{"init_std_down": 0.0965, "lr_head": 0.0105, "warmup_steps": 200, "steps": 3653, "dataset": "wikipedia_en"}
Each number is 128 + 32 x the weight over its row's rms, rounded and kept within 0 to 255. Layers, rows and columns count from 0. Numbers have three digits each. The size before them is the row's rms in percent of the matrix's.

# layer 7 attention value, 64x64, rms 0.0678, rows 51-63, columns 0-63
120:153142138176099146174122141117107159099136094128118128124129151132097162132130163097152149038132123049135160145066156108157080119142165079103095177093081144090180134135087105130119186111080096
127:121148100169088104162099101080108121152191133145138109116093100089140146044111149111176098119148119204136134069123163140144094119165070158168112116106097089139145133194165179134147112097134145
124:089139147104092102150077130193131103144153154121140147139144140136084144130132133139149151086059104119138195171179105163162093171182123174122149164119133165162139080163096093067091094123171095
133:166114180187169116137134109157198122097138099148106137149116109072073139051128078155133123138179166121138132118153163100151113133066172124164108125132123126171205091137161126080137107091129111
136:173217124120116108146134120126209105106118158184119078192114138132166182101105127112075085058118099118095130175144129137094133104129158094146127144152122119148082162111123105104099126096095076
121:158118158074119145059086124146123110080149115165133098134141205078146120171113095115139149122153145114119101124098150099136139163134085111151147149094128100200147084216118171167108184168122115
117:187142105146129138167132155109127113102084122088133180074135161078137197078148133167152101165173085147081141150164154100118150141121144082033106125093163121139112135163147130121118139096185095
129:094141109125159189127099161110091141177101128140123158068120134139203088107193079103121143137163134183138111185184156115116108099077081127157111179165153126106113103116118137131116180108109074
136:101116100129141179143165156125132094110164180074144057164170114101182066096121124170122134115121100120104052200118134153138107126143129119112166132079141095096120083135133138058154110148098164
131:130125159124061129045172117124141109146184079118110133121168114109098137071108103101152102164118108102068118146152130128127100101156117053101154158128080141093160148067097136152087099162183139
134:079066127139126160173124077109164112133138103227173108107128143125157142103103085143146113118144185130159122113155147135155076134175156163071095169099174194134115153111132131105163139167159100
135:143146142104158184110128200092090170148087091135082038161091114114059132103119085149088145133132079159136085114132143141136121157159148129091182120103103187122147181175144113115142107115126115
126:132144211111084164153134100069097118102148163106126100127111104099121160150114128143152120134154148127134143140163163069115106163112131169134134115140159153197152167083101093085051071201115148